Part of a small language model's weights: untied embeddings.
Each number is 200 + 40 x the weight over the matrix's rms, rounded and kept within 0 to 999. Layers, rows and columns count from 0.

# layer 5 MLP gate, 1280x320, rms 0.136, rows 1049-1099, columns 128-191
226,244,188,246,171,147,232,177,161,188,221,179,176,203,146,208,161,167,265,176,185,251,169,179,184,189,110,200,127,236,204,223,186,206,269,285,144,211,200,200,301,147,268,187,252,252,203,172,249,210,215,167,256,151,176,272,200,181,261,258,162,216,176,191
146,212,165,220,239,170,175,75,190,186,174,208,189,225,242,183,300,193,216,190,191,211,243,203,154,169,252,271,160,227,162,208,266,178,229,164,257,189,147,126,161,184,266,210,201,201,124,151,154,243,217,190,174,224,155,217,243,189,259,218,173,259,198,252
215,166,223,192,185,198,259,259,213,258,202,210,183,124,215,125,133,213,208,178,230,220,281,201,270,195,265,239,251,244,226,180,161,176,199,223,264,251,143,212,107,169,239,148,176,234,149,153,166,173,220,208,218,169,270,233,216,182,164,216,122,278,143,170
242,180,242,229,263,203,188,89,245,190,227,127,228,196,190,176,154,111,172,237,153,301,192,211,201,158,161,200,124,303,234,241,161,175,191,193,263,147,204,217,219,206,148,292,106,218,122,245,175,124,129,147,237,264,180,269,166,258,196,229,203,216,261,268
204,204,127,201,127,176,156,187,201,212,190,205,250,154,267,232,204,239,163,151,230,173,193,245,167,176,256,149,158,187,206,193,227,115,120,138,249,226,155,214,180,238,209,183,208,124,197,199,206,291,173,266,240,217,197,142,196,195,229,205,275,156,231,197
241,148,247,219,244,224,162,189,192,190,199,165,123,316,172,146,283,245,224,196,178,186,235,231,212,287,279,147,219,130,179,206,228,223,179,201,239,272,166,215,172,185,194,269,199,255,195,242,177,174,216,211,216,251,218,175,158,202,196,300,125,223,184,189
177,184,215,274,207,188,115,220,242,212,147,161,239,132,211,205,212,228,188,267,186,189,181,231,212,124,154,165,284,246,136,229,243,145,159,203,184,167,243,242,200,193,203,228,154,211,234,231,180,193,192,243,175,307,236,263,242,266,233,228,254,189,177,250
124,145,227,330,200,163,157,244,192,188,187,196,187,160,177,158,285,221,252,182,263,219,288,223,212,191,204,148,186,197,201,221,199,264,191,180,173,187,238,200,149,242,113,204,247,211,213,165,153,243,185,191,103,224,239,150,204,166,225,182,151,174,125,277
234,181,157,165,236,165,162,189,225,166,238,206,206,173,205,183,230,194,185,174,229,243,167,214,159,175,161,192,236,187,203,255,164,239,206,222,232,212,183,166,222,240,218,199,177,176,193,271,179,211,183,196,317,170,156,189,247,171,93,184,202,182,236,232
234,183,139,254,280,269,215,237,226,217,170,178,137,240,203,177,216,202,161,300,136,169,194,156,257,177,216,223,154,128,160,226,202,190,191,161,178,197,209,178,207,200,180,183,212,167,297,154,169,269,177,184,147,200,101,223,78,225,202,243,258,196,167,213
199,265,190,151,177,208,267,229,142,156,159,250,208,243,186,179,241,229,159,225,207,205,223,211,178,211,144,267,184,138,200,275,199,102,223,201,182,264,288,175,175,215,255,193,193,230,169,237,223,278,280,247,181,243,243,308,173,187,199,248,196,87,229,233
147,149,249,187,256,227,232,169,222,166,203,255,173,255,242,184,188,229,210,179,230,163,197,285,233,174,177,210,231,174,241,292,271,194,143,143,240,175,291,219,214,180,228,229,191,148,151,224,245,263,203,150,233,300,207,225,194,210,194,255,188,185,211,144
211,157,218,233,209,188,179,138,184,219,244,269,285,178,197,182,217,200,239,181,131,254,258,212,237,200,185,202,237,274,173,116,246,186,214,225,196,192,201,169,170,216,155,230,187,200,175,133,136,213,180,222,171,208,228,149,140,123,179,128,279,239,213,139
224,185,206,223,127,210,206,205,168,165,237,196,165,228,226,256,278,220,219,147,198,157,203,221,189,130,256,221,257,206,167,219,247,221,188,240,154,127,94,209,181,261,183,186,159,81,236,172,246,165,178,180,235,242,136,139,190,267,198,165,256,218,149,191
202,144,144,191,165,213,219,215,216,246,133,171,209,242,182,189,207,157,232,259,261,209,246,220,162,274,216,190,229,161,205,219,197,218,122,237,193,184,165,198,195,143,269,251,141,230,242,208,133,203,217,215,164,187,289,251,210,241,227,255,173,209,218,226
256,146,165,168,262,197,152,205,180,240,191,204,170,226,205,164,201,170,245,211,97,202,116,137,147,239,252,226,217,281,217,204,163,229,215,132,186,211,180,210,215,163,192,204,250,241,194,180,207,237,105,162,223,208,137,219,204,229,197,235,212,198,188,242
254,150,256,231,267,128,217,238,256,183,220,227,210,195,175,170,239,194,229,159,299,226,203,218,139,261,144,200,183,241,180,169,230,197,145,222,238,204,223,179,149,241,184,231,203,129,155,132,219,189,306,262,213,232,226,202,122,164,207,266,227,162,182,196
225,142,160,225,212,216,155,269,155,231,193,215,167,175,227,126,170,211,199,167,120,187,227,266,169,215,204,171,141,142,202,200,204,238,195,166,217,140,269,231,129,222,200,194,194,215,176,177,212,270,229,233,177,205,224,181,245,145,174,244,226,146,181,265
171,197,125,286,115,219,237,171,247,227,262,158,215,126,227,215,236,207,280,209,185,190,245,215,204,252,133,204,213,223,231,200,119,202,154,174,181,125,183,253,185,207,229,174,190,151,139,178,324,186,234,240,181,232,198,152,221,176,242,174,248,229,222,259
194,119,156,159,197,218,145,103,218,226,162,136,151,188,244,156,137,246,306,190,241,186,265,231,147,287,205,237,152,241,244,176,276,200,156,162,242,197,179,243,213,261,221,247,159,222,248,39,256,237,230,209,154,248,237,267,190,210,178,262,185,198,127,144
190,212,181,167,216,293,254,233,153,162,223,199,167,126,186,183,187,195,203,246,198,139,247,250,208,177,173,258,162,169,255,265,189,129,212,232,282,205,168,258,250,186,239,215,198,172,241,189,179,208,218,196,149,293,248,231,231,206,195,158,192,218,208,227
208,188,164,192,179,191,208,191,151,123,245,201,219,291,276,197,210,243,275,197,259,165,201,226,200,222,188,200,213,212,238,231,190,248,174,180,211,259,212,211,193,230,215,177,139,206,193,145,233,185,183,156,186,174,158,193,209,154,134,193,204,144,109,251
162,213,125,208,203,217,185,165,233,132,321,168,229,205,241,175,184,125,180,275,197,202,265,264,230,189,199,183,234,256,183,283,243,209,247,128,159,204,144,197,209,169,250,130,212,147,95,191,174,215,209,295,136,216,103,73,209,127,253,171,211,163,211,200
199,229,190,177,157,177,227,114,182,170,214,159,267,184,229,157,204,250,282,144,170,156,205,214,200,123,221,157,226,280,268,187,248,220,193,207,236,230,214,275,200,140,160,266,162,185,194,265,166,192,225,224,192,195,173,216,200,219,206,229,149,204,167,224
232,169,254,180,141,162,251,235,182,285,181,156,182,201,166,177,207,266,240,149,202,216,145,156,174,156,158,159,204,235,197,146,222,172,162,226,177,144,212,257,253,207,152,200,271,178,204,198,110,231,181,282,121,203,242,234,149,233,180,248,175,160,163,137
218,192,217,261,114,187,154,206,162,205,177,184,218,161,216,219,177,176,260,213,184,96,174,222,267,157,225,208,199,171,174,206,242,223,148,170,181,214,232,215,244,202,184,203,253,182,222,232,221,199,300,226,156,207,201,224,218,170,158,169,192,185,293,196
210,205,229,183,206,138,162,176,196,200,138,153,201,177,188,144,179,166,302,178,209,199,186,153,229,200,229,211,298,272,204,216,146,208,197,245,214,224,206,103,199,122,160,220,216,212,236,195,196,153,216,271,174,217,211,179,212,208,253,179,181,145,224,171
236,198,189,180,157,185,185,178,300,151,198,165,231,161,201,254,272,165,158,165,183,177,147,193,173,218,184,219,153,129,262,280,170,115,227,185,171,198,187,239,195,195,249,258,182,219,137,196,198,212,209,240,211,225,175,211,148,215,200,218,175,274,193,259
230,157,209,191,204,141,93,194,203,195,193,259,242,239,194,208,262,197,185,161,127,202,165,192,180,147,127,156,224,160,178,158,177,144,167,178,327,195,181,225,235,230,194,230,198,279,213,154,209,226,197,169,255,197,218,203,224,201,196,177,222,197,203,244
164,203,236,292,188,229,222,181,299,145,211,229,260,202,178,181,213,172,209,186,222,215,224,192,191,218,198,184,223,207,141,191,122,145,200,252,238,166,254,268,205,190,221,173,184,183,144,183,224,156,239,246,298,210,268,166,144,179,184,205,157,202,204,225
243,176,199,192,149,233,208,141,188,186,164,240,240,214,114,231,274,218,201,195,201,156,263,228,166,167,213,216,262,167,211,117,196,178,187,177,128,131,160,319,169,196,176,238,218,198,221,199,173,163,182,222,294,211,168,184,194,125,148,149,232,201,174,195
253,229,201,238,160,218,241,216,158,181,233,166,243,158,202,196,224,187,216,175,185,180,192,192,204,177,204,133,178,180,219,197,212,230,237,150,199,177,203,237,188,184,177,222,127,267,232,197,237,180,273,145,240,133,234,205,233,198,163,188,164,214,257,151
222,244,190,206,174,118,244,182,186,221,186,162,252,193,304,225,277,178,264,218,279,172,154,187,216,260,247,188,208,220,160,254,198,243,253,230,239,131,187,216,220,219,178,122,121,216,176,211,200,181,172,244,127,196,171,250,206,215,192,131,229,284,181,216
265,215,192,277,268,193,165,200,198,256,195,205,253,190,164,247,240,225,230,132,143,172,111,212,218,243,183,135,155,190,229,188,191,226,205,265,236,129,234,184,297,163,301,224,207,206,220,265,217,222,338,234,240,233,166,155,193,242,193,172,190,213,117,257
160,226,236,149,192,295,202,230,208,242,251,210,231,195,163,280,298,170,237,145,218,267,148,218,159,181,180,223,186,217,207,129,107,211,131,269,228,162,171,273,235,243,190,153,130,177,171,215,233,140,212,223,246,279,190,225,120,227,149,182,176,216,137,237
177,172,277,282,210,171,227,184,196,206,145,95,179,150,246,145,150,132,254,189,264,144,186,187,245,114,244,261,164,226,134,189,217,275,192,289,248,213,185,165,193,159,180,231,197,224,185,173,171,159,229,201,224,169,163,189,150,146,153,220,275,160,189,218
170,239,188,244,162,219,240,210,142,252,225,191,178,190,240,147,235,178,223,188,188,164,223,218,249,148,224,201,164,217,216,169,231,178,204,79,171,208,210,208,247,212,175,236,185,229,225,222,225,280,195,152,186,196,221,227,184,302,179,182,256,202,260,176
196,195,221,244,239,242,237,224,244,179,185,260,175,156,167,231,208,201,222,153,219,189,221,254,148,213,219,237,215,207,147,204,192,229,133,220,131,183,201,283,209,159,154,233,100,147,289,200,169,103,156,194,173,196,149,180,231,217,143,181,99,133,200,211
158,122,197,181,205,232,251,255,176,144,134,177,237,156,270,266,181,231,251,208,170,208,277,185,198,204,208,173,186,171,213,169,209,172,156,224,206,183,253,195,242,209,203,234,172,137,228,262,194,265,184,223,151,270,152,281,176,160,240,247,201,187,227,158
212,128,222,220,164,173,173,170,184,191,219,203,196,256,184,276,176,207,217,208,236,166,174,202,196,229,197,207,209,237,275,141,258,178,213,223,268,141,182,162,200,157,135,169,224,92,172,213,215,136,201,268,254,201,199,188,137,193,237,160,184,257,145,225
145,216,170,205,178,216,237,152,212,174,203,189,225,214,124,192,206,107,232,214,228,233,203,194,176,246,202,215,196,189,227,189,239,256,246,232,147,198,245,216,219,167,225,139,224,196,232,158,181,246,198,196,212,219,187,230,234,159,160,167,219,182,233,187
176,201,239,198,211,248,181,125,205,208,239,212,226,226,228,152,200,159,180,157,312,207,211,124,242,237,244,177,285,210,238,173,216,219,177,238,200,135,189,123,231,217,209,147,253,254,190,177,161,230,221,117,189,210,161,146,247,203,164,230,233,187,108,199
115,221,204,174,246,214,168,155,234,174,158,209,200,171,230,216,221,139,186,211,133,166,110,231,186,232,231,170,194,188,240,201,239,183,194,205,146,208,187,180,212,175,180,192,245,187,159,216,134,171,253,149,247,189,172,198,233,165,173,238,179,160,167,246
182,235,242,238,149,168,208,189,114,246,212,203,168,244,215,216,190,230,233,213,186,90,231,193,148,211,172,202,238,220,273,137,215,195,137,192,103,236,205,194,216,203,282,239,228,223,270,245,225,269,204,146,238,177,99,182,152,239,282,169,156,189,205,198
182,210,175,280,186,215,239,256,159,217,144,217,213,255,118,164,160,141,253,212,197,216,247,246,229,239,231,146,205,260,214,267,164,177,269,211,180,161,226,173,174,258,167,279,239,222,189,221,152,238,139,207,161,222,154,201,245,132,186,72,277,186,261,172
239,176,213,195,197,193,191,215,191,184,152,173,182,182,250,154,197,135,192,232,193,148,161,215,265,237,130,169,132,126,234,172,198,275,240,201,225,293,201,182,176,185,281,267,196,203,212,157,205,181,210,191,100,233,181,237,194,202,218,178,239,155,145,142
256,192,208,195,168,180,240,171,244,187,214,134,182,211,232,195,255,112,167,218,222,207,96,159,167,197,177,145,200,249,270,185,247,189,246,221,204,229,168,253,268,232,249,243,125,162,226,205,177,203,200,188,118,155,166,56,158,195,302,257,193,162,163,223
250,272,156,169,233,232,194,194,196,218,218,198,215,261,133,280,205,258,240,244,162,215,192,264,199,202,236,194,211,203,187,216,252,114,217,227,179,201,197,257,162,194,270,104,233,233,202,192,201,192,183,269,175,204,242,287,149,144,223,196,196,178,172,203
231,180,231,159,192,207,124,222,247,263,168,186,162,208,173,165,147,188,187,195,141,232,204,204,189,273,180,199,163,181,214,261,234,209,249,199,236,203,258,171,150,186,224,181,119,198,250,170,171,239,239,222,146,282,238,277,212,182,200,242,211,200,227,217
197,193,111,176,251,174,236,155,191,163,231,190,214,199,222,225,252,203,217,185,163,236,226,177,214,224,195,176,169,230,243,161,207,174,178,180,159,139,176,250,166,201,227,227,200,160,197,122,190,180,162,127,219,139,221,203,201,191,122,216,226,245,221,211
178,177,205,202,216,206,206,247,169,214,212,195,220,206,187,136,148,210,218,253,222,194,222,167,262,160,234,200,207,169,185,254,150,223,199,181,226,178,181,224,185,199,227,209,210,166,159,187,236,214,235,133,176,217,222,275,196,158,199,182,131,184,242,203